{"n_kv_head": 1, "vocab_size": 19874, "norm_eps": 1e-05, "rope_base": 1000000.0, "qk_norm": true, "parallel_block": false, "init": "uniform", "beta2": 0.99, "grad_clip": 2.0, "warmup_steps": 404, "schedule": "wsd"}
Each number is 50 + 15 x the weight over its row's rms, rounded and kept within 0 to 99. Layers, rows and columns count from 0. The size before them is the row's rms in percent of the matrix's.

# layer 6 MLP gate, 1024x448, rms 0.058, rows 0-213, columns 256-287
095:60 48 79 45 22 57 56 34 47 66 56 30 40 27 69 40 35 51 14 66 31 43 37 44 43 52 26 38 26 55 77 47
103:55 50 26 56 38 57 37 25 61 45 33 63 43 37 77 33 44 69 23 75 22 38 41 61 38 36 34 73 59 34 55 62
100:57 60 40 55 56 45 78 53 38 40 30 24 60 53 79 48 49 55 31 37 40 15 39 48 71 53 47 64 59 36 65 33
089:53 41 54 32 39 99 62 62 59 04 62 28 53 55 14 51 67 34 46 58 28 44 40 71 56 34 56 82 76 51 48 73
103:62 55 66 56 57 60 53 28 47 71 46 45 43 31 47 45 64 47 41 49 30 52 63 59 63 30 18 47 69 63 56 55
103:61 43 67 56 78 49 69 55 36 56 54 65 47 42 45 35 61 71 39 65 41 32 66 73 47 53 54 66 53 73 56 39
095:64 58 40 56 54 72 39 70 45 54 38 47 40 56 22 46 47 70 47 35 46 54 52 32 50 51 39 43 48 42 36 47
094:81 53 50 57 52 47 80 40 30 46 54 40 46 38 58 50 24 34 66 73 24 62 66 64 60 41 38 73 63 59 57 56
106:68 62 68 31 53 42 75 52 49 40 62 25 39 60 34 32 46 65 52 27 53 63 46 51 66 74 45 58 34 81 72 44
105:19 54 63 58 39 79 90 54 60 72 52 56 33 36 25 56 29 48 64 22 50 69 63 81 51 31 62 45 47 56 49 51
097:88 37 73 44 95 38 43 54 20 81 53 39 39 61 67 12 39 49 52 52 58 27 21 59 35 37 31 54 21 53 52 74
104:67 49 22 50 34 62 63 57 46 30 37 52 59 66 70 42 57 44 31 34 52 51 55 52 59 64 34 77 50 77 63 56
099:49 25 26 52 54 52 61 74 41 36 64 59 73 36 52 74 49 66 45 41 59 47 34 35 49 81 53 53 50 43 60 58
092:45 29 19 62 43 47 47 21 76 49 31 58 77 49 55 59 31 57 63 50 42 36 65 53 45 32 39 44 67 49 68 42
109:22 34 45 69 66 60 60 17 35 30 50 67 74 66 45 51 30 54 61 28 20 59 38 52 60 33 34 60 63 24 35 44
096:67 34 44 65 24 39 57 59 44 38 51 45 39 44 00 43 34 48 74 86 08 47 24 33 37 51 78 51 48 55 45 70
089:38 56 65 46 69 41 54 44 44 51 17 71 41 55 61 34 53 56 82 37 49 41 35 61 38 53 67 38 45 35 38 59
103:74 32 53 66 57 74 64 55 46 55 63 67 50 58 42 39 48 60 43 36 37 52 63 90 56 47 26 49 57 36 46 58
102:75 31 54 37 30 47 49 49 42 31 67 58 38 51 35 64 67 33 45 28 23 59 53 44 63 50 56 73 37 49 55 65
108:51 35 63 48 79 49 62 33 48 56 38 12 72 52 63 48 43 37 36 48 41 45 64 66 41 69 46 54 67 61 42 55
108:30 26 21 59 26 46 76 33 53 63 58 70 56 46 46 64 54 43 82 26 13 69 66 29 47 49 56 64 25 47 77 41
085:57 51 63 36 73 16 30 56 47 54 45 48 18 46 46 29 39 62 68 38 58 54 48 54 24 47 49 50 55 25 43 36
095:39 35 54 43 52 32 60 38 70 67 29 21 66 56 44 58 40 46 49 47 37 66 51 33 74 41 37 57 27 74 52 41
094:67 60 52 50 42 56 30 38 60 39 61 45 66 13 33 63 56 32 35 35 39 45 52 40 37 46 28 70 55 24 71 23
096:53 33 71 31 84 64 46 28 30 35 65 61 64 29 47 24 50 60 51 52 35 67 65 56 55 68 59 39 31 39 57 40
101:57 71 46 22 52 62 52 59 15 31 29 65 46 49 54 42 61 56 37 49 47 45 65 58 38 24 46 32 60 48 69 53
102:36 44 26 45 25 52 61 51 50 29 70 37 37 46 56 58 48 73 51 81 57 72 43 52 47 38 56 38 45 68 27 62
092:37 44 48 47 70 56 78 45 60 30 50 53 72 51 62 56 55 29 43 40 58 49 77 28 62 48 58 53 61 59 62 61
107:86 65 57 55 33 74 42 38 50 67 35 47 68 38 63 36 57 48 64 50 40 37 59 49 24 71 59 49 26 74 43 81
106:41 47 50 48 55 43 60 55 74 78 57 45 66 43 59 69 39 41 44 55 32 69 49 51 45 53 39 38 48 43 26 32
092:31 60 39 56 38 59 46 37 88 41 47 57 60 72 39 58 35 68 35 61 46 76 53 18 54 39 57 60 45 30 46 63
091:38 41 56 63 34 55 69 41 62 44 56 38 48 47 60 94 56 47 70 37 48 52 52 57 77 17 57 60 76 50 61 51
104:39 48 26 48 47 32 74 39 49 65 48 71 71 49 59 56 44 39 83 34 44 69 72 71 65 54 42 20 46 58 73 42
094:41 43 57 57 69 54 59 69 58 40 76 38 69 19 73 50 55 63 55 61 37 47 51 41 28 53 33 60 66 46 40 60
106:43 40 39 53 40 40 61 55 53 62 37 62 43 46 33 31 50 64 63 74 37 63 48 58 43 66 36 46 49 62 50 47
105:66 56 43 30 43 44 65 34 54 56 38 20 59 38 21 47 34 82 68 59 50 55 26 46 48 26 45 67 76 54 41 48
097:62 08 53 54 60 64 80 52 75 54 62 45 68 33 52 11 41 80 34 55 40 51 24 57 29 79 30 73 49 51 49 62
093:68 50 47 60 38 48 57 54 59 70 86 60 30 42 64 59 44 40 43 44 59 47 37 58 33 55 39 57 39 54 23 70
094:57 41 29 47 37 55 42 37 69 58 70 41 36 46 24 58 68 33 43 41 49 26 51 68 55 48 45 41 55 68 29 32
098:40 58 37 52 59 37 63 46 60 69 49 71 31 45 48 46 58 34 15 51 32 38 46 61 40 32 63 59 38 48 65 60
085:48 33 24 56 50 50 48 34 45 75 36 65 70 37 45 46 64 40 58 49 46 43 42 35 54 27 47 43 34 18 48 56
094:60 57 59 41 50 52 54 26 52 30 43 38 35 30 52 31 57 34 43 61 34 52 76 60 69 59 56 61 83 58 84 65
092:74 50 44 45 65 27 74 22 45 56 41 59 66 32 50 48 63 31 34 39 55 53 60 54 49 52 35 68 44 53 62 36
095:44 44 22 51 56 47 51 51 37 51 47 47 44 43 52 60 81 17 46 89 55 46 45 65 69 43 56 67 53 69 71 45
094:50 48 63 39 54 99 65 48 62 39 60 56 77 28 32 54 41 54 55 52 40 51 59 60 45 34 48 71 75 47 96 26
083:55 46 64 49 56 53 52 59 08 28 39 38 40 37 64 35 51 58 48 55 36 59 57 51 63 30 38 60 50 33 59 61
097:40 24 38 40 62 56 68 60 33 38 72 44 56 42 45 39 58 34 40 72 58 65 34 28 58 41 32 79 44 83 52 71
105:83 77 58 34 62 52 45 39 55 36 46 45 48 06 45 44 55 48 56 55 30 78 44 27 40 37 59 38 55 63 53 39
101:59 53 45 17 36 57 39 76 58 37 78 14 60 45 60 82 44 41 49 47 26 58 63 62 65 45 30 64 54 37 47 47
098:50 52 61 65 63 50 46 30 55 44 41 31 43 32 43 57 56 40 31 33 64 57 54 46 36 48 60 48 46 41 57 52
098:76 70 00 38 52 56 50 59 50 70 69 44 54 55 54 38 69 30 82 67 51 57 44 43 45 53 23 60 43 47 54 69
092:73 18 60 39 41 65 62 18 30 65 99 50 39 17 44 81 39 43 49 65 56 76 42 67 49 54 60 76 27 66 53 58
102:37 53 52 46 53 57 46 51 41 45 36 47 64 92 51 49 72 44 37 37 42 55 59 60 54 40 43 49 40 59 87 53
101:67 34 36 37 63 67 50 63 39 36 52 53 67 52 66 36 63 36 62 57 49 46 46 48 52 58 65 76 56 45 38 62
107:87 39 61 54 57 38 63 57 45 70 70 31 41 34 68 57 91 49 43 58 50 47 70 59 61 51 68 44 55 39 56 47
091:53 29 53 50 51 53 47 44 32 40 81 55 76 49 61 62 72 60 47 65 65 80 30 65 52 41 32 33 39 48 59 30
108:53 32 40 33 54 38 51 49 65 51 49 44 51 46 90 62 58 27 27 65 51 48 52 67 43 52 67 42 66 48 29 63
094:58 43 66 35 44 34 42 72 36 60 74 31 51 44 50 39 35 53 48 81 66 30 65 58 39 58 39 53 34 52 64 62
097:49 19 57 56 36 50 58 36 48 79 79 51 50 29 37 44 45 50 35 56 34 64 49 58 56 59 33 89 55 49 65 42
090:29 57 47 25 44 35 42 59 26 51 66 59 22 71 35 26 37 38 23 76 53 44 37 63 39 58 42 61 54 46 30 41
101:28 41 65 41 57 59 60 29 52 19 74 54 33 43 68 54 50 75 33 45 35 66 51 54 63 53 60 62 49 52 41 66
101:21 47 58 39 68 53 40 71 51 63 28 67 43 28 63 46 47 61 63 28 55 43 30 48 44 48 24 25 47 50 41 58
097:36 48 27 52 42 83 44 39 45 42 68 46 41 64 55 59 61 45 29 54 36 54 34 51 40 39 66 41 58 48 53 65
097:38 39 51 49 60 78 28 33 48 24 48 45 78 52 46 62 48 26 46 65 29 55 49 37 43 26 48 67 63 51 44 81
094:79 59 48 66 59 67 80 49 34 55 38 70 75 39 58 56 53 28 45 56 58 48 28 37 47 35 34 77 53 93 66 58
094:25 51 59 09 54 50 50 38 25 64 51 58 61 23 66 66 32 47 62 59 46 52 64 40 41 44 27 51 37 67 52 33
103:43 55 54 64 52 63 45 41 67 47 57 29 55 46 45 69 74 37 19 52 51 43 57 48 42 30 37 28 74 56 61 53
095:40 29 74 67 23 43 49 45 58 60 54 42 49 43 47 55 36 50 33 56 45 52 55 57 47 50 46 66 63 48 47 36
110:56 50 49 22 54 52 65 43 53 25 49 46 35 12 54 55 52 24 59 60 48 64 62 65 65 35 48 46 32 54 66 37
100:58 42 39 65 32 55 68 37 69 39 44 41 49 47 34 39 51 51 57 43 58 41 55 49 35 36 24 35 57 38 66 53
106:47 42 57 33 71 62 55 32 24 44 61 36 59 16 59 76 40 22 63 76 43 63 42 66 56 16 63 48 50 36 77 36
106:41 62 29 06 56 61 61 33 83 44 55 67 53 58 53 59 27 58 53 70 55 66 36 57 45 31 28 48 48 51 21 54
102:47 41 47 57 52 46 49 64 68 47 36 31 56 19 48 36 60 46 41 66 65 24 48 87 46 70 31 37 46 35 47 73
100:57 26 43 62 60 66 65 38 81 57 65 70 55 54 42 75 73 58 56 52 56 43 24 40 50 67 47 55 49 28 47 47
090:75 27 73 33 79 44 55 39 46 45 75 49 59 36 61 78 33 39 57 48 51 39 61 55 32 50 51 59 53 58 26 72
098:49 52 56 32 24 38 58 59 31 53 56 82 51 69 31 29 53 68 44 52 47 48 53 52 45 64 24 27 47 51 63 42
098:61 56 33 57 62 48 52 63 66 78 46 39 52 25 33 29 38 42 36 32 38 36 58 69 37 61 43 61 42 76 37 81
091:52 51 55 64 78 69 64 56 56 27 76 41 56 40 45 43 45 24 56 59 75 39 33 47 29 41 42 59 51 73 45 75
100:62 44 32 63 49 49 59 65 65 45 47 23 33 45 55 64 73 44 28 42 56 59 27 67 39 54 51 51 76 60 49 30
096:54 24 55 70 62 35 46 33 66 33 76 48 51 30 69 63 34 45 37 55 44 47 59 71 31 49 52 32 69 29 67 84
100:57 61 75 86 72 38 59 39 72 69 48 54 31 44 37 41 54 25 60 42 65 53 48 19 62 27 85 20 46 54 81 93
096:48 66 41 67 54 63 65 35 71 39 38 46 58 34 65 65 37 51 52 47 53 34 54 33 30 25 37 74 47 69 66 44
105:41 50 46 50 36 48 88 34 34 36 73 82 78 39 54 78 58 44 51 44 23 70 78 58 67 50 69 33 31 48 38 23
095:74 55 47 49 26 55 51 39 50 45 41 34 43 32 45 72 73 33 35 56 43 68 63 40 67 20 48 65 66 44 69 46
105:55 36 39 59 52 79 44 46 26 50 43 20 45 53 39 33 52 46 53 38 38 50 17 39 66 54 31 61 59 62 61 35
100:66 67 62 78 75 53 57 31 32 49 49 61 54 65 66 51 61 54 77 84 30 38 71 65 41 53 76 51 38 40 50 55
093:49 29 60 34 57 63 51 47 35 24 74 52 42 41 79 47 50 69 29 27 52 38 38 38 34 15 49 61 59 61 69 62
091:42 52 43 50 55 60 44 63 65 28 50 40 17 72 34 26 80 75 45 60 40 44 32 46 76 51 55 28 38 69 44 66
094:60 23 55 54 33 38 74 50 20 45 48 49 46 58 44 46 53 37 46 79 54 55 43 54 23 51 76 54 37 31 63 66
088:46 59 67 39 62 52 49 19 54 36 27 62 55 41 58 63 34 29 65 25 50 30 86 63 38 50 69 32 39 79 76 60
085:18 57 64 57 43 44 32 46 50 66 31 46 44 62 45 59 37 62 51 32 55 70 62 55 46 60 53 34 48 53 37 72
099:44 33 28 56 72 57 41 50 64 40 48 66 41 38 54 74 56 53 53 54 46 46 66 47 33 43 75 76 45 47 51 60
097:28 66 53 37 52 39 56 55 55 31 58 49 32 58 46 68 83 50 75 32 62 38 50 54 46 30 73 58 76 47 40 64
091:56 50 29 41 48 49 44 38 43 62 20 34 49 35 58 68 54 32 50 60 54 70 28 50 52 34 40 69 45 47 44 62
105:38 67 67 58 56 38 28 42 35 52 54 24 57 43 38 51 39 57 62 63 42 41 49 24 63 56 37 61 45 41 49 83
105:66 66 44 59 21 57 59 38 42 54 80 29 36 48 58 58 56 54 70 14 11 68 59 57 40 52 20 57 36 54 50 37
102:70 52 41 44 27 34 46 69 45 42 51 42 62 62 66 42 56 43 52 49 13 51 40 53 78 39 49 50 58 47 37 46
108:65 16 49 69 72 38 37 36 48 42 69 37 43 64 39 75 40 32 44 56 59 20 17 84 56 41 57 50 62 40 53 83
103:43 52 71 65 53 47 61 65 40 59 71 46 46 59 53 68 81 45 24 40 55 59 42 45 47 66 49 45 57 53 70 70
102:58 58 48 38 46 53 42 46 54 42 33 47 61 48 59 52 32 47 55 57 29 50 47 26 33 38 58 40 37 45 39 45
093:44 61 46 53 67 61 75 32 58 33 37 32 63 39 38 44 29 53 67 50 47 56 36 55 65 28 46 61 53 57 85 53
099:47 22 49 28 46 24 59 60 51 48 39 49 36 44 50 47 45 23 47 48 62 76 35 35 13 21 43 55 09 47 58 44
101:45 34 67 54 57 68 42 43 56 55 69 41 53 17 40 79 37 63 67 48 39 57 65 40 69 21 38 48 51 77 30 58
098:84 61 75 53 41 43 51 59 35 60 58 24 34 26 74 37 52 26 62 54 38 75 56 28 54 62 57 50 54 62 73 60
108:44 53 69 22 43 56 61 48 62 48 48 46 45 26 32 52 50 46 67 45 60 56 62 84 49 37 14 52 69 46 47 10
108:30 27 32 62 47 47 68 50 46 42 69 06 30 60 38 19 80 51 41 19 46 42 36 32 34 48 43 38 38 27 26 39
088:18 37 50 51 77 38 45 73 45 55 85 61 30 44 32 64 19 53 70 42 62 32 42 41 45 40 51 11 55 52 48 47
100:45 41 33 33 47 48 76 50 38 62 69 64 50 24 24 61 51 57 30 38 44 42 29 53 74 41 54 75 69 58 61 45
093:34 40 39 63 55 48 37 49 31 59 34 78 35 44 32 28 26 56 38 48 49 64 38 45 47 31 68 32 31 32 59 53
106:50 62 37 65 58 86 53 48 40 40 38 17 24 21 60 59 75 22 34 33 55 59 53 55 46 42 49 62 79 55 42 35
098:52 66 47 38 30 25 56 70 65 55 48 63 57 38 44 45 37 38 63 50 56 65 26 40 60 40 53 32 49 40 73 30
098:43 38 61 83 46 47 92 41 30 36 46 46 48 54 10 25 35 57 68 59 17 43 51 56 63 49 21 39 50 41 67 54
106:70 65 57 60 68 70 61 66 39 59 36 64 78 42 43 77 64 36 50 26 41 62 59 85 53 55 62 46 24 49 32 68
098:29 60 15 99 37 29 49 58 37 25 58 58 55 45 38 66 43 69 49 53 48 33 62 47 45 16 47 61 53 34 40 41
102:44 52 72 34 56 29 39 38 12 60 52 43 56 50 51 26 56 63 58 21 39 32 53 50 52 72 51 57 72 26 40 53
097:60 35 52 36 51 11 55 50 55 42 48 37 66 41 44 60 44 45 35 54 47 60 45 51 57 42 45 61 47 63 36 41
094:43 56 22 58 81 50 35 41 28 63 53 54 33 45 68 64 49 43 59 21 56 70 58 46 75 54 49 32 56 33 03 40
094:37 53 49 49 46 43 45 57 47 48 36 64 39 52 53 25 42 72 68 26 59 66 57 64 56 47 48 21 42 46 50 62
103:25 36 36 38 31 21 59 65 57 69 55 58 61 57 51 66 80 34 41 55 40 43 66 42 49 51 40 68 44 45 52 53
099:35 50 62 55 52 73 60 40 41 66 59 26 44 64 51 57 56 40 23 43 45 52 31 30 49 47 47 66 80 48 57 54
100:59 61 38 36 40 62 67 68 37 62 31 52 61 51 53 33 45 65 57 34 25 32 70 23 65 65 44 27 43 45 65 77
094:53 46 33 50 57 38 37 35 44 40 86 52 59 19 53 49 36 46 53 49 69 59 47 34 52 65 66 60 63 30 73 57
106:69 30 48 59 42 57 61 27 66 55 55 56 69 34 47 44 57 47 38 43 47 77 55 54 47 50 25 55 68 59 66 39
100:73 50 78 54 51 40 55 46 32 71 44 20 45 44 17 59 85 60 36 69 62 32 41 59 49 32 52 53 50 76 24 62
094:69 28 31 60 52 37 56 83 50 50 56 17 52 67 53 48 49 81 23 70 50 65 16 20 74 43 51 68 55 34 58 67
093:51 50 54 36 36 32 87 68 51 30 32 61 23 62 26 21 62 24 39 52 42 57 59 37 24 54 35 38 34 79 73 64
110:37 31 46 55 50 60 51 55 47 73 55 15 55 86 29 26 35 62 61 40 53 25 51 52 58 59 33 48 66 56 38 58
106:59 26 39 54 29 50 47 38 58 44 49 54 49 64 39 71 60 46 36 45 50 30 36 52 38 71 53 60 37 53 48 45
106:42 40 48 54 63 52 62 72 55 43 71 46 81 40 39 61 44 73 50 56 80 50 19 57 37 43 29 26 41 58 57 65
106:39 82 44 86 44 41 51 37 58 37 63 31 33 23 30 43 43 56 42 57 30 30 50 34 51 32 66 66 58 38 66 74
092:53 49 53 54 87 47 63 42 73 41 58 52 54 49 55 79 55 44 68 51 61 49 35 63 82 41 53 63 69 51 61 63
101:74 35 42 55 90 69 43 64 44 48 72 44 58 36 39 56 37 53 71 94 73 28 78 20 67 42 29 55 41 53 58 51
102:41 58 36 32 43 49 54 46 55 46 50 45 70 56 46 38 59 45 57 36 37 22 55 30 46 41 50 65 65 59 56 59
097:48 50 60 41 40 42 53 59 58 16 45 65 48 24 88 46 53 31 54 26 29 62 85 46 42 40 36 10 51 29 85 56
089:66 49 39 61 68 70 30 43 45 34 44 50 58 54 57 67 47 38 75 35 38 54 70 81 56 27 40 55 56 43 52 57
103:96 57 60 23 55 53 58 60 32 45 55 69 73 45 66 67 41 65 51 60 43 29 76 57 50 25 40 66 55 53 69 38
108:67 27 45 49 72 52 56 52 51 61 83 60 50 40 63 75 58 40 63 66 17 60 52 41 54 47 67 60 52 42 54 38
106:60 38 59 33 41 55 50 59 77 68 51 62 70 65 30 49 40 73 67 31 56 50 80 57 55 49 59 51 44 68 45 52
101:40 43 32 49 44 44 56 41 51 34 52 72 75 25 45 45 69 62 42 41 26 72 39 55 52 63 39 68 41 46 78 54
101:67 60 55 41 65 49 84 57 39 86 22 61 54 51 72 09 43 74 47 67 40 61 53 54 60 59 26 68 34 20 44 31
095:70 57 54 65 43 20 54 46 35 49 54 43 42 28 76 47 67 32 15 63 32 68 51 36 64 65 48 45 66 72 65 63
101:76 33 25 35 27 37 53 32 56 44 36 53 88 62 41 30 50 46 52 49 45 47 55 42 43 69 47 46 11 43 50 34
097:28 44 42 38 48 47 51 68 38 60 83 63 61 33 47 25 33 53 58 35 30 64 37 09 35 46 39 43 63 54 24 74
098:47 78 56 34 63 42 59 53 53 35 50 48 47 47 72 39 71 62 56 46 40 39 65 75 50 63 29 34 49 20 52 45
100:35 62 40 77 83 41 47 44 47 31 18 52 68 47 68 43 24 34 50 53 43 63 47 38 25 17 55 37 55 40 44 45
105:52 49 60 53 54 65 40 37 53 57 86 43 48 61 56 61 60 48 42 43 60 30 41 71 42 54 58 63 45 33 54 82
102:69 20 57 56 78 55 73 45 67 38 52 64 47 69 50 47 56 20 60 39 52 51 38 47 60 37 74 64 18 63 51 53
099:56 77 54 55 54 58 56 42 52 39 22 28 71 58 47 50 87 58 45 45 64 53 59 49 25 53 59 49 36 23 60 63
099:54 34 67 25 59 53 47 47 56 30 56 55 45 23 50 38 69 17 50 39 54 55 35 75 31 29 45 22 52 63 61 70
104:59 64 59 60 73 67 46 52 58 31 25 58 56 43 42 59 63 36 34 61 44 37 78 51 78 34 55 42 67 77 87 40
105:56 55 36 34 49 42 58 75 30 51 60 43 40 47 38 56 54 31 24 36 72 44 22 69 36 55 30 45 27 66 75 56
099:62 57 48 41 25 29 83 46 60 61 56 49 61 39 61 53 54 67 55 52 65 57 29 39 46 24 31 45 52 25 64 34
110:58 61 57 43 31 16 78 41 55 52 30 46 43 41 50 41 63 33 45 74 39 84 47 63 39 00 59 53 51 75 49 61
106:57 43 60 42 64 44 69 30 16 48 33 54 45 52 77 60 65 33 70 39 37 48 29 55 47 33 48 73 51 34 99 50
102:37 25 57 41 43 48 63 51 55 61 52 57 31 52 46 52 35 66 65 62 65 54 41 52 56 46 63 51 57 56 64 67
103:34 55 35 36 29 63 64 46 54 37 71 71 58 49 32 53 44 51 60 42 33 50 39 48 70 44 68 55 26 63 46 68
109:60 28 31 41 48 44 55 43 62 72 64 38 62 59 45 43 42 62 71 76 47 83 38 68 36 74 36 66 54 60 48 58
097:63 45 37 63 53 41 62 21 37 37 24 26 48 16 30 43 31 65 57 39 68 39 41 43 47 41 40 54 41 36 52 53
106:49 52 55 47 54 29 53 12 46 37 42 72 57 51 39 77 49 38 48 61 54 67 56 44 68 20 59 58 64 54 49 75
104:63 45 28 50 41 65 63 52 64 29 48 22 61 34 31 38 47 67 42 50 52 20 48 50 76 27 17 29 56 47 57 52
096:55 40 59 28 36 51 47 78 36 60 27 35 34 46 46 36 56 70 60 57 41 68 69 31 58 41 46 52 58 65 48 43
096:34 41 60 67 68 47 56 42 66 23 57 68 60 20 62 69 48 42 55 31 56 26 51 69 60 15 29 49 16 61 57 46
124:48 27 43 60 51 56 65 45 80 24 76 52 78 58 42 35 42 41 42 62 58 47 54 55 52 22 37 46 56 33 39 54
103:60 65 49 74 45 46 53 33 72 42 79 48 68 42 63 66 34 38 26 76 43 41 39 89 08 43 44 35 80 41 42 47
106:78 73 49 47 41 57 60 29 45 34 66 62 45 31 46 80 25 56 68 36 26 29 66 61 77 12 43 67 43 60 50 41
098:31 44 30 37 59 55 23 60 60 26 22 23 31 40 51 46 75 26 32 45 14 40 66 36 65 28 42 79 81 36 37 66
093:43 47 45 47 49 50 53 47 35 68 15 48 49 46 33 69 51 48 34 35 56 56 51 51 50 25 49 49 55 68 51 29
099:58 73 29 72 64 43 61 32 09 51 41 23 36 45 21 51 61 43 36 55 55 58 40 57 57 24 63 55 50 43 70 54
101:52 53 37 69 32 20 67 36 29 47 21 36 31 63 42 33 36 43 15 59 55 53 36 44 32 37 58 69 45 22 82 56
098:63 37 34 45 30 68 36 46 51 19 59 37 48 55 68 81 15 23 31 32 45 51 48 52 79 28 32 66 64 44 59 63
110:38 45 58 45 62 48 66 46 33 21 57 53 64 01 65 54 39 22 36 50 50 67 25 52 59 23 43 84 63 46 78 45
083:53 67 24 30 29 25 76 46 32 29 51 49 37 52 55 50 65 47 49 73 24 56 39 66 65 43 48 57 48 48 66 40
106:71 52 53 66 48 77 70 46 67 69 60 46 55 57 56 56 53 40 38 34 45 79 53 75 39 48 71 47 46 49 52 55
073:49 23 36 68 63 38 53 27 63 68 79 43 69 44 62 39 34 62 51 61 59 59 52 37 47 45 44 33 54 50 53 51
102:77 56 55 45 50 56 64 67 39 19 59 42 48 68 41 84 39 36 51 57 48 58 66 66 46 59 39 52 55 72 63 64
098:42 30 43 51 57 66 48 43 49 24 80 50 51 41 38 71 40 53 60 36 75 55 25 61 45 43 46 63 48 57 28 37
105:31 41 47 57 33 43 47 35 64 77 49 61 41 66 65 43 31 61 54 45 36 58 46 53 51 57 65 59 47 74 30 60
101:46 60 82 63 40 57 63 36 54 67 55 02 42 34 36 41 58 52 32 25 34 71 43 31 55 44 50 48 77 66 60 74
091:46 49 40 48 76 64 29 21 59 76 79 48 57 43 59 61 41 11 64 50 79 41 40 58 33 44 44 85 40 47 46 59
102:47 54 43 58 45 30 46 49 51 54 57 31 56 47 39 52 60 34 35 48 58 25 47 46 61 33 38 68 71 81 65 67
103:89 47 59 47 56 71 87 65 54 56 54 50 54 19 65 80 59 49 69 58 52 44 38 45 71 58 45 30 60 57 38 31
101:46 37 15 18 48 52 47 40 42 52 56 46 76 49 45 55 31 71 25 54 38 68 45 48 53 42 71 39 54 25 42 33
092:65 61 55 54 40 51 42 39 43 43 26 54 54 43 52 65 56 35 34 52 36 49 75 40 67 19 60 65 48 78 53 39
139:64 27 21 41 37 40 63 55 27 56 52 42 75 48 42 44 35 25 48 44 18 76 49 60 53 36 38 13 55 64 74 61
092:69 57 59 42 74 60 39 53 20 46 66 24 29 42 51 41 67 18 76 54 52 41 23 77 37 36 38 55 73 50 46 60
095:39 55 25 87 59 48 45 28 54 44 35 60 56 70 42 43 37 69 79 14 45 58 71 43 63 36 54 25 68 56 64 30
092:80 30 44 75 46 69 54 27 56 68 50 59 78 42 48 66 45 52 82 14 35 70 31 49 50 38 55 48 53 51 53 41
096:96 36 53 38 57 47 55 74 57 42 58 56 69 45 26 44 63 54 52 75 60 50 41 22 74 62 40 58 47 36 47 52
103:49 73 59 43 36 39 85 40 00 34 32 37 36 33 50 28 63 39 62 55 51 40 50 44 44 66 28 46 79 65 77 44
091:50 31 43 66 44 51 57 61 20 51 31 54 53 48 51 51 67 55 35 50 29 47 45 45 52 50 46 37 46 66 68 32
094:39 38 33 61 28 21 76 47 32 53 29 49 84 43 70 58 23 71 54 32 62 45 59 51 25 56 50 33 53 44 47 36
092:52 49 65 25 34 25 80 34 54 67 48 52 55 50 34 53 36 61 47 57 33 38 36 75 77 67 66 44 67 68 62 59
091:54 11 65 45 70 62 50 36 48 57 53 42 46 49 30 54 57 61 52 44 35 50 57 24 60 59 59 37 31 52 63 61
102:49 45 51 52 47 41 60 38 51 44 53 40 47 43 48 14 57 41 74 55 56 22 66 50 52 38 49 56 67 56 37 21
092:24 27 35 47 51 38 71 48 37 48 43 41 73 67 51 51 78 42 18 59 52 52 50 41 38 22 60 46 10 54 52 45
091:40 38 55 67 26 44 51 42 84 70 49 35 50 45 41 55 53 25 37 55 68 65 33 50 39 44 60 59 25 40 51 41
102:61 47 42 52 57 59 46 63 18 53 72 38 49 23 49 61 59 32 58 26 16 63 42 73 61 30 58 49 71 55 47 51
104:61 53 65 41 64 45 63 25 66 35 56 33 76 27 40 59 62 38 62 51 68 33 38 38 60 53 58 38 64 46 43 57
099:49 51 53 34 60 37 64 47 59 60 50 29 51 60 40 46 46 55 46 31 45 51 38 42 34 77 32 64 32 49 50 68
089:66 56 28 52 44 47 48 40 41 21 39 54 37 38 72 44 57 31 52 56 57 52 60 61 72 30 18 70 37 33 41 60
091:55 39 44 34 52 57 74 34 46 59 74 59 46 32 72 62 62 40 34 39 40 50 47 70 66 53 39 72 53 79 58 46
104:30 35 60 47 68 30 51 44 39 54 86 12 66 52 51 49 81 51 23 66 45 49 48 56 53 34 43 41 58 39 38 70
099:76 53 40 40 43 54 54 15 54 63 20 49 41 65 52 49 90 35 39 54 37 14 46 62 49 60 45 76 51 35 52 40
096:41 13 41 60 47 54 66 35 50 38 51 37 55 57 35 58 69 50 54 46 41 75 43 44 57 58 65 69 59 21 55 50
097:50 29 55 60 63 39 60 28 51 74 70 69 52 78 38 61 29 65 48 26 50 41 46 45 70 49 49 42 65 19 25 54
095:73 41 38 64 59 54 37 65 70 08 47 59 64 43 62 51 50 63 56 42 67 71 57 43 67 27 47 39 38 44 63 48
121:50 31 21 54 23 64 50 38 44 25 54 34 49 62 73 55 63 56 49 32 31 71 62 64 50 51 46 55 28 53 53 44
095:68 58 36 39 28 58 79 37 75 24 38 52 41 53 62 35 67 29 36 23 46 46 70 74 45 40 45 58 49 68 73 66
098:42 51 55 10 59 49 47 58 69 49 24 33 67 48 58 60 33 46 51 61 49 36 76 43 68 69 35 37 45 50 37 64
085:59 43 56 36 44 56 40 39 57 48 62 13 58 47 49 55 58 64 57 67 28 36 55 44 34 32 36 33 53 92 43 36
103:52 37 88 58 37 70 59 58 31 36 34 82 47 55 40 59 37 64 50 40 14 76 42 53 51 38 58 36 45 75 48 61
094:73 30 41 54 59 32 50 53 35 33 68 43 35 44 42 57 54 55 55 63 49 59 70 64 73 65 43 54 60 31 65 41
107:50 42 52 47 61 49 53 46 23 48 31 34 26 61 32 26 86 66 78 29 58 44 58 36 68 45 12 80 75 81 41 31
111:58 26 44 30 42 46 48 56 65 42 25 42 74 39 47 26 32 61 29 65 47 51 37 55 65 61 44 49 26 31 63 84